config.yaml
norm: "layernorm"
qk_norm: true
attn_scale: 0.166
init_std_o: 0.0
lr: 0.0129
Each number is 128 + 32 x the weight over its row's rms, rounded and kept within 0 to 255. Layers, rows and columns count from 0. Numbers have three digits each. The size before them is the row's rms in percent of the matrix's.

# v: layer 8 attention value, 128x160, rms 0.227, rows 58-75, columns 80-159
# o: layer 8 attention output (transposed), 128x160, rms 0.235, rows 58-74, columns 80-159
# q: layer 8 attention query, 128x160, rms 0.197, rows 64-127, columns 80-159
# k: layer 8 attention key, 128x160, rms 0.198, rows 64-127, columns 80-159
v58 097:156087104144103134109112104150136171135171104108157123138133194143188157159118105115106169074135088148135085130162079125122100095143195154077130121127113104059144150126150123114128123138085125163114153186145112162116138144121163088088148103
o58 094:173162100108107108185154152129166172132115121189171073129080053145157193144166147155132132168087150119098123058134097156164126133146131128145132137172120096088145122188069136070169150184115148102162148136149134107112113125191132090109101092
v59 091:169128152110109104129104102132207121126151118122143075197192110165142061131159154155134122119119116186108182195115123118129137101058115116157145143114120099138156105087141136104174077128132157064091149080097130155145179162125115186164089129
o59 092:123121131110174094089099107116102110154129132100092149126149129138207171183150139166149092122131138099077099062141081120130167114113136150131173143118140141172092122112117098145158101161120094131142104079080213153166051181122141135162103162
v60 093:145123137082160139119148125141086178175175176113200130122135185094079103124168121115110098119126130098095118202125207119101123112181227141113114173152118105135142070153115150181082120142169161090159123147115077146115098084102129154142130130
o60 090:199180170149119091095151157145123196126138155128077131170126125116113123089117138129129111143142138120118115120154067137152128162118087134192064073107161155148135112150146049111103155116177137164177178181088127144176113135153137101139148125
v61 106:119139128106097113149148107152137106153151225182119116158085116073121137150099149132144165072154106111102071144153154094140116137081146111094177087100129096133162144165137129138080184197169134131063135077093126100132134133058130088134058144
o61 105:102159093158142064111154168150101054137156104159233130119078188147126084150090092120139064160157117143143102104169098145163189163108147126110119106161178175171133123125157121163150110165091131103106146113146128122115138091118098172118116102
v62 108:110125089179080125156153118100159122140110151184121126153091135159113127105168111156155137106026105115065115130128121113120161178161149216135105123094133131127084130120125142156090104156155134095151098062125084086176120187085117140099139159
o62 103:075135150118135091127128161108109222157086077119140078161089117089068128172112142129085155058103123129154160113143093173113116161185145137161175115124127130159115143078152154092100114048111148158115085105102120090206102137112173112082077173
v63 097:137157113125136174105113087131161111151078146153146164133149143131168154124107108131112094104149161057073089165096180132108118093109109113163085180124128194107158102117086077104116173110068109126117104131100156067162089138146125165171078148
o63 097:088094187168140183115121109177185135072161092147129173108064188155073112121157160137159077174179166094097126139097152164055143100090126120151087156125133101096124146200106173179125162114059104072161090158090137143130095119137152110094137140
q64 092:191140169130161165140121151181078106177137123108096129120102181112102195161125098125149158121088098145143133118142095124126076092094095131100143152116179115144066132065139135115110098116140046162159169143131141103152060130064095152154147151
k64 093:192136119162096135138151158108199124122105126089151131096170116141169102148068195126152131143144119123135115117088158136150119127128153105116130127098089124096160150104190129143154102094175189134165015103067141123102099167135126119119094156
q65 109:161070092144132073136137155134111177109113117202108130126133122153123154107182133165126184137105076140185181171155117115188157096169117100157106114141115111142122136109179146087133121118142151087187150085133155151085103169120162151059148111
k65 097:128111177079107132102110145106125079159117114099177130136142141131187096169124110056135148138108156098120126159107128126117103148127102167161192125112101161140123106164061132151143149154118100161107167117068135095127025084116090085140130159
q66 086:119114099166119105123066162131156127093155121143157137151151152107139172091119151143086191176141149180073146109144121121180076097125145144161135157167120134112087085137124083170158156096080137119120127153112144109154063127009121154183159138
k66 089:132154141135138166091101138111084175104108066119071109100145073159119113158081141131161072123144099110187134153158057078126085110163126139133116135140132148168114138106136124108148146138169143150136099101177172123079114150070140150092108115
q67 097:142157139105119116116166099134150108107177157107169094154098138135083142163085094135084140120134172176138122104150115156082108155072125084121123106121109124131198086170102210138108176136143105147101146107090113163109124154164139110198105127
k67 080:162150109145066148116117152162177127113106153078074208161102138186132141125115191135142103136125177075069101120104175146145161146114131151112110160168104147170112095140132101130143119130127138211144094132171158080194114080071118095133190096
q68 099:103110135156150100074185095076117096131119166153179129134145172164093149078129068177109165150145119126130175157113093095139146113136163107146059098162107101103078097123156059170167155149128139120108141148110100173116053183141146206142120172
k68 097:117106156080221108056125125092116125050145165114131109129173102111101120066101158114107094135115126117147115119151115082155124099142133126128182161114161136150145137117089115134107190141150126116131087142113152153140098190141088118122115066
q69 094:055141109157100105112137104097176128147102137182168163088104095172131104218134133113148193106203157109138134180153128124066163087138118138071111101105122126095176161126128190123117136134111138109193109106098122104155137130146106125090129119
k69 091:115157110116116147106176125142081104101136146145105130130103129122091150077187108171112084112091056125129110094110081112105090130065112102105114122116141115185113160122154130136153170127129146102132070156158086132118141182127130144138145072
q70 080:175091131125113134113171172138172090090131140157138099111143126180191098130091144136140160185156128063195187100131113157151152124151129089124121100138103093129141126177173076090152038077137072096162144145146115137145081098146140128057095148
k70 083:133136077102155156117128180082084164141128091107105135076154112112128115179200094084143124101086077047141127164133158141158120125140154184113182081107177158162132172053110130111140134140149085118142134129113135148114126193093098155135134107
q71 102:138086112100153123148049081141097103094129163164104155124150107088099151095113113136107094131124180174083114143136155120132082140124130126190136173133132176119124100130058036136130154085067089130164117099117196140090120070055130139175129113
k71 095:101087137145046119099114110164176185134107084075176142161094132120163121172136123140145146132224128109117193163128122145132164090112142162106112161119103119099167089144164110154143112134140167098137151124157156125137118031097148123097102152
q72 093:159148161155141101126182126151102124096088081097068183140114102063171139157162124109158165195113118139139096096124157102096041152144173127115142137161137128109109138086096132196126145138114115173108163178114161103121139177106133128042151148
k72 103:106170114116156179127037115133118063173136116122137134073073113148143078097134169205105091131152138140141132151087159142110099109115047152117162132145165141117104148150116214150197144104116156117119046172125142117088116110169107123194093109
q73 095:109058127118116176163089120112102106186140113116140142112184166084140192117091113128142121138112117137132132128091156159146104107126182116081157163089090064116076169150138044137085128110123138160073129125095091146119107124072155122117101140
k73 096:126156132124116147119152147072171130187137114097086148156137093139153114181143110092148138150110113068095160099141134105175090151143134145135177083180139188122165070136129086119149135190099090140119192125116134183131141097074106130103149145
q74 110:151152164084167136170140106129098164136178108108112127136235109136148140158109163115120107071126065135140124104093083140132105083154122161184173129138136128148145115099117129135166123124121123158079111184121132161145139156175157138110181101
k74 100:176096136075198118143085098114125103089103106172165090170134139131161127176096071109095147138083144133143160119083134168138152154140135139117151087088113114126121140116109130113072123085116134078130096118073130108107067131135151096191127175
q75 106:115117119075108137133015149097108119182116156062174152147183108143127159133077191107120109166110125144127162120128142129089111098138173166138138100128143160097108055113136049126163157179121114141149121101112146118129127097076098045179110135
k75 105:169183152172175115140039144158078132140151096091143158099188148119123060132111154138167090141108092112151131177149100164199153130138114141092103151138165107131139096145134135153133105128113174070180105133102114107088087201049128107097134113
q76 106:180079107125148166118111157178127098109095102138080179133122152163164117138069111083174088189132117117115193119107155104146084120155135125144159184097141144139105147153145011142090120127115138158157161143128129065137103094105114137093112134
k76 094:153138066121102090125042131118108111129127127127086134047163131083144126168117083108124135117186142126148161148095096118130145143095115171162159087126083141161119108063126088165138118113117141200136139132114155148115171120124085121077084135
q77 102:106117066157157127128089087174121144083134140140193117130148134110068135095093125130090123168163139129075145118078135109131130101130145175134140121094129142119135108134140087208136163132087166127141134126086170095103103095071101179149149071
k77 096:116120112077164173117129161105154088121108085131076144114116152222158062190156106149156149161145119107136152123163142121132169075116089183155128075135093185158101085101144136156121127152098115130140157128113100098154089174107081139140066127
q78 101:124066114139141134120104214079114158118181147063164039172129105133114116163110096100157158196117166115215156150134106152140097132121108180134203155100097126096105159101160108118080119182128134148119072126127136145150126108150095133132098089
k78 110:177155118093181146129079139088113121106126147096122108103136105161203123147172131117145128108149076109132122103101098124172164136131109146090143081144139121093155077190091107112123115117116130177159123177114145150096105126077166147051150085
q79 112:097133149087112165134092192144063110162151141154111133126166107129132132113136138143113116132091146114103194165093114161147129158057146194153070147127170159118136152145167051107122171139120078145152117147089090143154174102103159107160112099
k79 108:163136106089093091159120116116179153085079105074136023110146122145096169212136125104131105136131117111129105094100163165089110169115165094056199123128112109145122191099124091148051135131148140104111135115092142134155160075146145105112091165
q80 089:068091133157162162129205093144166150129124132107118111103111167154140102148141103094141180135126111145111175129179106111145129093130146138111146126145101117138131171162128183135113146104139131180078106097143074141131105076195133125119116116
k80 111:125120101090156158152168145127134124148093106136129135098164091135110074097125155083074148165139076121144153123116138079112202118079135123173103168137148099122120100138178185116107141137094138184098131115128122144134110127150131105161142113
q81 107:156145191134115133054188149088143120121118147143170109113147074116157129096064141157142151111163158115110099174142137131108136160117090144129162154152113171130087115177117060160137109166160131081174160084104154119146158120115149115120105083
k81 090:130126126174051105164123118165084131064096125075148149132106169111105131140137140124094188172198111140122109143125129111166061172083135195137099136113131088175076117103130116132161118109146156103115124068183144065106112096114093181145042093
q82 105:088094100146141180131068090130162144186123128146135124119125146152071116094109117137117156052114179148071062115163161087099133150133117152153100095167106133091065087160127213102110133113131140106143142139142115154151132171126153175140128138
k82 115:041085144161159170164138117146124129128140121156125137131120133115136165135126118135131120139084148088129058171145121046120108130125102089136137130144164088143110131110130120099128146117143175138136125106115121130177183116168164114158160165
q83 103:101164173138111071031158105071159121092105081141147030109106122154118113169133067137101144089163105131126119113154097124125124110182106151093093124133145129153150132091097211096110126160136097098121115118143154131122121166175130137144134110
k83 091:081108147107204121139074140140075122095174168072049099124125115112105170151139072123114118107121123071101142157105087072144085151213090124129152141199148138135145125171134172121087147150119167135132169103141172158074092174132112123115088120
q84 099:153111140114091077104153084141170161174178142178154117120113094112102146086148156143135102119100143166060054157180146053153140098123112188118131098207096118144162132069130184116152152135083108178135092106167087154190080137139128117156110123
k84 097:130120169120084167150145176126148160084078143119061074112120139145106181099138138153083141170088132110108093065094126135112104083029138108152139071120152083135124083075116078140143151108149085092107116130071102109117158085166143141147155087
q85 114:151140195101171064125061141143124078114135105081092066114139104167126140142141151150122124143124082145170141072105122148118134123117130080134119167180116138190120144091154179118104097136108090152068110089148148107167107121232112096106096109
k85 108:150129064138083104098116109178221102097128089123120164093125105139099090138116165109184114079092097131122148094132127164148165094111171141147139146144147078077124095088157188086117089126126086129167181158170138064162135140165101129091103096
q86 107:094083110128164158135082122135083168140171152125109042145155143120112124128121117155098128067108121141075078120136153167099135148128143134166105126117146102135110155146159166124111172155109180106134104088116103168148142152109102150168148126
k86 111:070110097151121133138122120173151116131121180136122135174140178138109128123084116158091123142105163127107113128153112102121186098130119107150072143134173121163090147114134128106109105072128165151124138095122107092153170111167149157158125139
q87 107:111201126131122129076222152075083167118143081171138151108136149150130051118115063094108155184131081114130097086163135129118137124124080105161160128083108092108144137105094110127107176149133105104074119073097122110168098144168111101124055146
k87 109:089127112137132255157115134058147093156131090137163084119129104080174157104098080124077145179138164087098135133118178118115065188135099160109109181108091175171105167133126075070148196149114124161119118144194177108094114138111129173124117185
q88 088:105106174166134120083173159183105159097114130126118137165160139159129140193147149091094094137199175131143102115105138191109096109081118106128165156147092116109123158147113130148154154127146133092123152098113093144103149161138093158098091099
k88 094:145140151156103131141166106114126131143144145102151110152112112222138101174107193168142196160123118129147098082128136121158138158096090172172134164155111070117100148087174173146147152091100145108088118144129129162121087092111203113088178108
q89 099:131094126176114147116118035143154094144086159132103148129135091084108174136108130132156085092124172147131177127100110082100132128140156197095191116153184163123156115129097151144137083146143097170121149134064120133044139038118108177136145135
k89 104:116097131101172145116170140130091113131118112092125175112102145076109139089157097180050134170112115081092132157137107102117115148159119136073104139138125138122159144097102129134125121129095173167095122149156146140209107152195131170091120165
q90 101:059164141146121081194175097120137064097090086078140085165052112172132157185121128110143094124127091177152109174045114100124124126118115135157105141168162144118147095098143167111142074132146113115097163154138135134137115130213097133149123106
k90 096:158144175072131108066147112207136132152149109113085175138149128159138094135106166073148146148167111178136181090121147140144124186142119154124090105132103135103175081182090167111089122130086171151126097131167140075069146111113102123107067122
q91 099:134121182114131000143143111147118090111068124148089124122117121165121161169122093136137102191125103181159164124113092170179091130164168156151099140153116115138155154151108125129150102079152130152118159176094104105169112107101133120082060102
k91 096:130121106131157129135041160150158070164094148059120121146120103125137073108149128104149193169145106128119177163111165109117137110213120121119117092150113095109173175072081146093088097161091180151066147137133137125155132127163181103182105099
q92 093:132135101152115101169071109132118111146110162094120135104110114117083165147162138125121109128125153110092079071144112138102179132148073133123167148119111149100093178138087161200131150126153114112106167086155187120116096142100170121099076097
k92 096:078106124143115167138100173076175110179139160107136117091101090129170121109113221143084093137080107180158150092121170166210157163098115156142131149119167132131127190117147161137089130127137095162155094070118099152120071185201097156156129121
q93 102:094168094068144087116146137119135127067136200113165106109161136072138157101194150149121076089125140099095041113132102075115158158142109229118109157121125129161117167093094126152106159143147134192141169171140108111106158116119129130121197120
k93 108:131115143142142100143199102085081043122121118104130163166177148116118093131101094097170122115169070139127130115160180118113118100179117113054115144099094124163160166168131191110149159109156139099113125088190098141119109149164081040189073105
q94 097:141098166086151146070206087151127113175167084118084137120079132131159108132116125123117105146107124157151152122119084096119043120126132147128093188140164111140091095124158169144090117119150124121082141107137161112146115143131165138115165168
k94 103:181096121144115168103153189154174116142126117120128105130119147136104123116137113120124109074106130143138123059133143157129089165153159175115146094150126056102099083178084107132100133131133169101133191109074108117141161113111165123092089116
q95 098:142124095162166097161131191187088110113133140139115090144128197142139139052144075167150120112138137123122146188123101129165110069170094148146117117143163132102168112091120133156193081134188070111127119128169120084208145073102106155159105160
k95 100:088178144110118166168131165110100182131140132102136169198121138112134115095046121094113159101140197154176138099127154115123082143147151116125160178107121116164109111140119132152104189142079135145123148116081154147112114138122164115120166126
q96 103:148125106153155130141136177209164053064116148085071141160118171109112174160132107178100111138120111139094100077130120098148098136146122158120077117196123100107133094081043104153134155127125114134188175151185078150140098131123132073112110138
k96 108:085060203075073109107121115129182139068132139108129167123104167133116095100129117093148135088107110111139128135149093117079146060184131126110127155096108066138130157127128169107093098097160149149092150169155159158162163177166135127136126170
q97 093:071157169108142078135131144106136114139083135085101090065081106168155089124097163102075123108155085131109093115108120108175119122105160114102148126143068114161142129111140129131101119144098099170199171143121106067146136111172129089094098096
k97 086:086177120112118085128115114130146061166120127132072136117125119152073130148159164135119142130161052085167114122110115095114145057172151178084108123092067166137074106142130138158123125182132145102085149084137172096116099089172093157151127135
q98 095:145126120161142191147182100100153099104132038099131127117151122133131163102114143191086092123129079145160101159073163119088168105168142167168147176152124146094066083168055125116155120146152132115161168152117102154133058166140108073156133103
k98 111:109179141110126161086114115121084098162131156185139197172133133119095127117104129154105146154102157122151059155112083148180173152081096176117068152095086111107113145100097120124105159131105105127092056104111099188101114126159166156109117164
q99 092:146101090118103116109082116113102109101158133125112136131155145152115142126111157140105143150173168158138128094143168088137097140118170142131117151083184133116185079172122155110140137193141089114089107151130163132122112102131126070092139151
k99 108:171115146147160129129060082134111152122169135141133104110074103122128171117121066136162112077135127108084104179107096073206090189155185173111137106132136086166120157148136132148161083123157156139108188177066145144211146094100130116114144210
q100 101:188160091160070068154053135149105069103184129070094065116134100140115125131141156131097050213131117111140119149099133162131172111073167193118139170104139166112142184116132026168135114124101147119084167104111136107112106146206100141151088117
k100 104:084114091133118072126123143106146189175195112100123165145171056132152153161098217140086171194144175122135161103112101056125104154091153165102150151136141129164122107109133116107167134096136142156116113161163105104166173108123158124130138126
q101 096:146127085164130089136116156043115162159113161184106116139150116158129141210147167162120175199132157130091150074138120154108148088063117142132142133117148144120029107141112102058093153164084184160131128134108156150120124147129133188132162113
k101 100:144088151155178124121125131151156125097121191106138091131114092119132122124118086082117151131105102061119158097090165110175107119019127091109138107082120100094141133151142073061180171125169134164101062129113147094127156175169137118159096118
q102 090:104198141122085126111113139153132086138150126085156089097080132082107166120126121138136111132141134177114151112171173142126125108083162097128128110147115150090139132147124139142079112099093093111090112145106128111144117118111096087118144159
k102 109:049152144149111173125094159070133097094078130158104157123066169163111156103090108153140114120132129084120048147148128125151083165113122135120112140108100089109062120094135159145152145085086209153122095079152177169146148091086118126087195127
q103 090:191140092146084101174131180106152098086102127151112127172123105153124086156149132087125125106122102099167092115169122105154176102137137084074135187109128178133202164127187139181109151105130133100072150153128183088090174109165112108062137143
k103 096:144125149193144095110162115173171122107148146175132139043070091105136146099171147158099125137110136198131106070151097085107170187128137157149112170125129073103066184087096183173100126119085148113171091135147112142178181094134146098162121156
q104 101:147110082130085194175141161076117170164115114155144131137138121115111189132117172131094143096130171153196111094142165094160063141151131137134128120103131151104095104138099135161135102128113137120144105132097084079147135117145084109133202174
k104 107:132113206088109140071207102160140179136143136138107140095212111169119142150142178131105115117150115107043133152092095114112146142151123154171151109131093090165109103172103135133129149179138168114195131190096198196083091154119187158084175156
q105 087:128136124176122143142163115105188236122134084150133092100150098155111101133148117098120062125169104157161140131121160118123132111154138110094135123161115098125093110139140192214154106124159148080186136133106150125120060061121115176115116085
k105 090:185126110147143144092153149145075189144141131110058188141135094147171138140057113093143142116175123146100128127138128157158151112173146131185148152184108153118144111146130121095051138185126086108157159058117122107140190179107130100143113131
q106 089:154134083100133072140126161137113103118161158119098131160064141143148115105126148142119151118118058155138145171138091146131107127151054171161133127200111172165129115150151102176113117120051133184132160124100107179073071129055104175177142140
k106 095:056162094113125140126152133121135061097103102134178065089141117116095117070139125105087095166149125128147076136147159124135129119155115118149160151119133172187142129122118092084111112158106119109138075213190113151093151141068106119210137123
q107 102:091162170162120113138147119132118194193094108122139162111166155124118135144161070163199130149110157141059134129138071098170153152096144162115120146150119138142136127144105141162120195146132121117156093110047185163123119122098146108108147144
k107 109:085135158099143142089137102127063132128127179130094180140145173140178161130089141161126154175134167125112103127167105143132086124148125132118175134099111119167106133112138105091112166128180162123133157126090046074188118114108085142171142103
q108 106:092150050176093109131144151120153151119137115110094072114145098107132118165157141114083146158111102113215112079140101109078174130107142103147141163092149097107147118137081134127117120161126104101210142166151155126129157096135110091137097118
k108 112:093131133183115129128100105109121175210163111205178095121124126143150116130112130108156075136126132134086131200092157147107147165136165103068101134156131070127134144098215161099076149111159119148156114075156165119097177125089155119117132068
q109 099:167149134111160160159161173087093103167151131148147033138135130167110134129088098119157095122150139167181120109089135205212107068097162125156165145100068164148199131108175173144105074133132081143117143162090116199134155135123071163166110158
k109 100:116085139141143132143043128187102069139120149132134139199137148186124163090151127157147159085101130115136133100100207129114186133112118126163154157137144089181100118142105103108092128146125121177131123084118140136149093120066143124114224149
q110 101:099098139121162149170184148103111096144162163194154105123113122156068134122051119092123156122155149126123096166133133175105123133151205138082153124147135121161068060161175134170177128108146116158134112092176091096120094123106160125150123179
k110 102:129167122100129086072202139136089151105109109147187139130136095134158080180193154106139138090138115097131091153127086069148085141133188116162116188189077108156110128111129118140129101115131132153121124114145142129121121130113131089102141094
q111 093:126117166173118165140141160172075113135113112144061178116145091067195132105098149122129149137106139120105107114144189145139138170119126147150132137049121102109130127109110094148064135106202170174161102178128131125104150095122118176137147129
k111 101:182103127178153174052194136083104180146168045172117059132105147098107140134132166114160053120147103110147117115094137150155087143046168108105110158125080159080156065087170126157103111108185118108108140091146151128098080091156122160173134092
q112 098:084092113110123172120134074112111148133136104121167116077096100120123114119145179091071136119100146146141108138081093160081113184117119087136166116083150101105126098103075107180059086095104165085135125137088140163108118088065138116125140162
k112 102:123164224116155147125113143183139127151165214129093125189114149107136101081121106103150175168139098079128147105156114117140110154114112124115114119092105144104122076112163088120105151080160194046128106105209113145144093131139112130142128057
q113 105:128114083104173099133054142173135104147126132081128102140127106166150085162123167091147148159094117110074062174162138155154145121148151181134113100130147075127138204120161024173125105119099170163122090161154094167125130097160179067118154128
k113 099:076146106134124073169122181132109136081114075142085132086078126151081120132158160091113111152107108116128137141175123155106131164138112068184051105135128092052162155088184097081063135155106154103093162128090122107140167091201121140134092110
q114 097:136076148085072143133093122180116167096135117150150105108124126148182139120168097117117128078161138123173122129167138176113087095126136147132124112167165104168151118131078187076170187139131153151117142086102146099124141176079105135108055110
k114 114:133158147119145194114044170128131100105124158113064134090151155173136120105154108143065112137131175113157110192100127113092143149109158124145133094091114110111116136101193173127125104099148155118090113137102153164112057137154188161204132149
q115 107:178195181065113162096235147108102147106127145129147189200083113104116107114125173134182083135107163149155088141082163112136110139108120093166159119127119128108133098134134150150177122163148137145130134111139114163125124187143142103087187168
k115 096:144073099170131038104128113137089139153108087163152118125120146150122117131165110095096140126139070080131200141164135129106117163123137181132167153189124125146116117190122142153097123148178142147153129145143084072181058094121130155117167190
q116 094:167128148091092054162126143148086166150093086075136104151134137139120090059167110122125140091141089104142132150135122060121147098119172114171149155114155080135232173115123119175148132182155125106152053114028099082110108087133115150161186093
k116 099:151137100162095091101109106092127146141119153103086132095108078099096117138100085151151130126164089140112132114090155117140096185147131100166170161088106173182080161138077153128122126107180114111156155125125125023130101094114161103136149123
q117 093:149156166153097090091127113116211110119143117102130156112102139102162152106133116135108052182108118165162122130137169102126143137165095144150069134121151121166136111139179109170141181121134133181096135129126123113083108138104127157094136120
k117 109:086131096112090096075127106079110177123137170194142102105104121120177138122204067147125139102162117120108118101147110123091149151161162113096134155149151107072121133076102172122189144179166102098135137128150129122113153107178135104170140128
q118 099:079088148189115134072149096151100160144113089160143189157089154120165116114135109132163116147145140105118113103169116161178110154126154179111141148127142110152159102118118140073116129070160094172122160171057145090154140086147153115178185071
k118 092:136093168116080166157186135200126136186145111117112113107196140143120043141141118128145147054119065051126173126123131121140147133137168082056037163152127128104136119116138089165105125168129096094164129166132160151102137112092095162154093106
q119 099:159185097138167159207132179218115131133134147129092171130146113105079119100166152128182194110125131178128194100106167105160075099196159133087086083115107130115154115107183079145108107129133160131132164140078129172123124154135104110182142114
k119 106:131131187105182148127172133137118126079142164122106162175117075150117126095116184144190086110096150162142119156144115055153136072083136120130151103099107134139138115153140089150150112223145097100149121136130112086177114124071135085155155123
q120 102:142147123077104084126136101119141121142130105153132189206118172136160143123106143160130114149130178115110089115146161132145111187166103101147117165089135053134154136141115086128148106125134113150080120181115116179104112186186095138132109123
k120 103:198167087143102128096170145160117126153141152129134035142129174146085137136113166195146167105134099140123098117110154133178133132066188121125157097137132167089191125115163115114138103095113095130159161176112082079127082190131142054127111156
q121 088:154068137165130101067126142114193151110138157065160159173135132113136144105154167080158108098135154134096133090094124115157180129105144141124135130136120135133142162136102170076140110140106134105129159083146162113127129132135157063137181090
k121 111:167188176158161163147119099154100105090172137169121125127145125115150161072165183142123152109117093118176121181175170115124108063131118153151034149096158138138139119147182176137127141080122127102127144141142138144168146125055149144146193120
q122 099:187109126136115162147141148128113130139142118165110165179102169167127188152162076090166116162138130074107083176052123143135093147168107127116140104100118081120130116144153155114166128169151129149125103123098117124112109162110126111098151064
k122 109:117010162134133084083177058081139148126109167112132157091089124078132158134130123163165122075083092126128093112098108067155117151126175109127135157132141091089137113156094170184062135085094162146155137121127162156103085113113148129142178132
q123 094:140007135104089146085155143145072183111124124145138134162134166150064133147147114115155165111140184173133058088140157129148109099106158179123128129108151104155177130097159098141149110161143112092182134113119128148166085148142138185140139041
k123 095:134152113134093091158194107136116139138084123162167126119094057092219133158112094150082096129141059149162106097106185152116163124155118119110106119160131156119041115056123088143094116126118083125158160170147125091157115187145124137135095172
q124 094:213138124116079105143134195121139109117133137152140135149154169106117129090113165049093102116135151127152086089159094164097179151127168122112128102193157151108127112158119134155149151072095145163099161179100138153123096097186142173171084136
k124 109:128138101085134095115073122129146075125139163113161092143085131096180120122101073161100114111111159079167154164150140072148111064128141164121140142100128102185059111148094096114133108148184125099154095108160107135130140099147139153146113086
q125 085:148130173123098216094159103150157134145103165126094152166083123071151154141117113114137200136161082127100126157113183168101145107133143034118136131105159136195133132135103098118160132061150173125117112082130085118104147116084150144091126142
k125 104:142158120187125108135123179155087118123100112105136109141158153126130126154095077164126141146153116137110179103099161162163154137064152125146105119165083098171112137172111158158131118164142089182110141084176144123139106113163131079120054135
q126 096:088097115135092099080167157170147106124147114088161130191131101136131145110155121137064134139157122165106151118140082101146086095097089139168152066141090147155190130137133123141123126161112141140100158161103131076137157104081111150129174098
k126 103:116124095126091122138149140134062132156163128207088080136130106129121124114099111108100174109094208097092107179136111129131122151092178147104141121052157114141149085159121086122125153138095108105113095124077145133110108120111184098156149133
q127 094:154141141128110142157114171072083163093139143178120151151153128108134120102171130072128114107145114133116171150141141122119143140151138120121114134122138108127098119168139173100079185123146040133120161136116187111107117110182070161078101125
k127 095:092136103108143137111108149110128154135175120138125146122105054150194108091123119178074095073122154122104102117164114137104084151161079138177078095123108158133134114165094145150091110139110080213191146119116076080147144109096107080133118154
v64 099:140144160117144149157086091140138134123104096132100135162117130108109141126084135125141128133127112107200128091212136068130114156101135126088172156162130097107110194092103120179093139095119137150165107193138186086144069073148157129178140157
o64 100:141200127129105118170109138144119131187161103146130142162105152121180132106120088138164087121068118146122114114148137135091124154114162100153100090140128142139114141150122168141145094148109084143136123141118085119100133128112174193167167095
v65 108:115098146081069166154188195157130071116207103148167147158109099125114093116105204174128121144096113194124089126143121139083223132107165142123156108111172133116086090148144139127131128089147128146169127086096167101138123148096111126124083139
o65 109:142155090156081118103155218180110114103111121179120146133100163131157081105136100126162150121130098159116074104155171129098176084146182104142144127127117163177045148108155153051097156084117122126136134119166137104216114155163134125064178186
v66 109:145110094142086084143146121149076158130187126116072111140131120190192140092119106122131105070209186121153038127143118147137130104091174113102102122147091036086121120129163115155188125103093152123172144096104115143116138130080168108115119119
o66 106:144131129128110101142169183126169121156160137096111128160147174141105104124158084066129135135097120111158057148087099111107124148064147130100143167135127083156168124155151118185063154106139130130122162141093117163082205159092132146120073125
v67 096:157147141095103086124116186152126144117176100165109161165117142142139075065151166110127142175173123102090095073203166132148184120093118187130134165102123124197148154134108125195132128033117107132157101138118111121134111074103137138073087126
o67 096:215119124136106198160128126148073096186172161148120156100127118126156122118126181121086131069098107093116113156153156110105114171126117144140094137198151155099148131134144120111111108081167134118142173130098186164168177091089150116095182086
v68 106:094165169115111156183116116150110097100102131144138129106180108141222139127114157139186131173136141076191108114144166151117118155110138093160120153084139122144112100124124133132064100078109137189097126166086095126116115161151152175152134110
o68 103:118061129108117151141142140116106114158156143074101149100120182106181103152151158151174082124119145108170152159109135109073124105107127178149079132115131115120100089131138056172145124145126189105147172117128112130199129136085142096162096089
v69 103:109126131143121143205124109143156151100077141079120131163127124084129087099139105157162125125110150138139116101195130104121113156074181140107109100095141142112103113101144094105156062144130186115055071142133134070128117127124178091138106144
o69 107:091136150192107154128107175123144110105110128111098132125152117090143088115117107144132193134128110179179123160148177141124128129133113067156149115094164102062168138090181134111113093147170115105139121170163114052121167128184129142148109106
v70 093:105118161188138162155116058121156134141151150112141201142140097151171104121104129115058148094097182112093187135138149110119112134099099156072116153119074149123087095112131140047057082120131052164053084162117130164150115133107146134134168089
o70 096:134108195103152116113120100172158201110142078153160188100168140164133119072108100156101117134126101127159073126134162147107113155146114111104112137120155099068116141146124064169138132164142169103090106126148173105131111110115164140067077101
v71 092:147133161126129251137130086158104127123124102163116104145102176134093135122165131053118101089133135140149136155144157114172158141136121111182089109143104140130142132093074125164142158127075191138078129136077132125134142135120085091165108134
o71 097:119086104152106152127097119195074084145106095131115148143141134175099094091103101092114111155146124115134163086067155100196080135135115131129072106143117108126143174104141104134092110175088175167142107145132104119126134096122122196134104179
v72 101:152132152066194089200137161102186102115152110151108111116163075144163152167121083151099130092179153140165182129107113099205145101113177129124196186149108099165148165112086146123123136146132093076172079111167147123119144159146073099119153073
o72 107:114149142158073135171122133119085100128191170135186130105062119153098184140166199133150078137162138074101146137115188100162175093101155154141213141086174101097165171155131114154109105124140166127135096107171103180139165092123123145086144088
v73 112:111145078111121163192097183090106103106065018066127095152114137110094126190153153181145133143104144112102089142126129115114151179116098099158092083141172186179175103159100140104136066173114094133167153124166097090153084120147149075149120135
o73 107:143140094145110099147109136123182084090137105168115143155141147132134107165094162160170138089096123122147169129161171067161132133169124075084116136181135140182087138117162119052105076158110130134160057109132117056120111135137135125164132137
v74 103:211183175131091161132131089097138076130200138107097161111106135118180130166096159167096167127137086144120139131204093107127132123150193185134103119154157073094178085089138098125141160131102120126174140130100146172132138127100082143162098106
o74 106:133158156121073153085137177125117188097134121115103124103122141117111165189145123135143119149131171117163139155130088132155055142085140205172130151133104129116141090036134142109088138117139148105121097136104187133113169156114132152113080172
v75 107:122092154122131098180128162096168133166178102179181048148121095170126092139151134128133129067131090084153073098203122126090038121151112106090152080105112129093211137132106155127160152085122129139114126166151095092120129161085076173141120082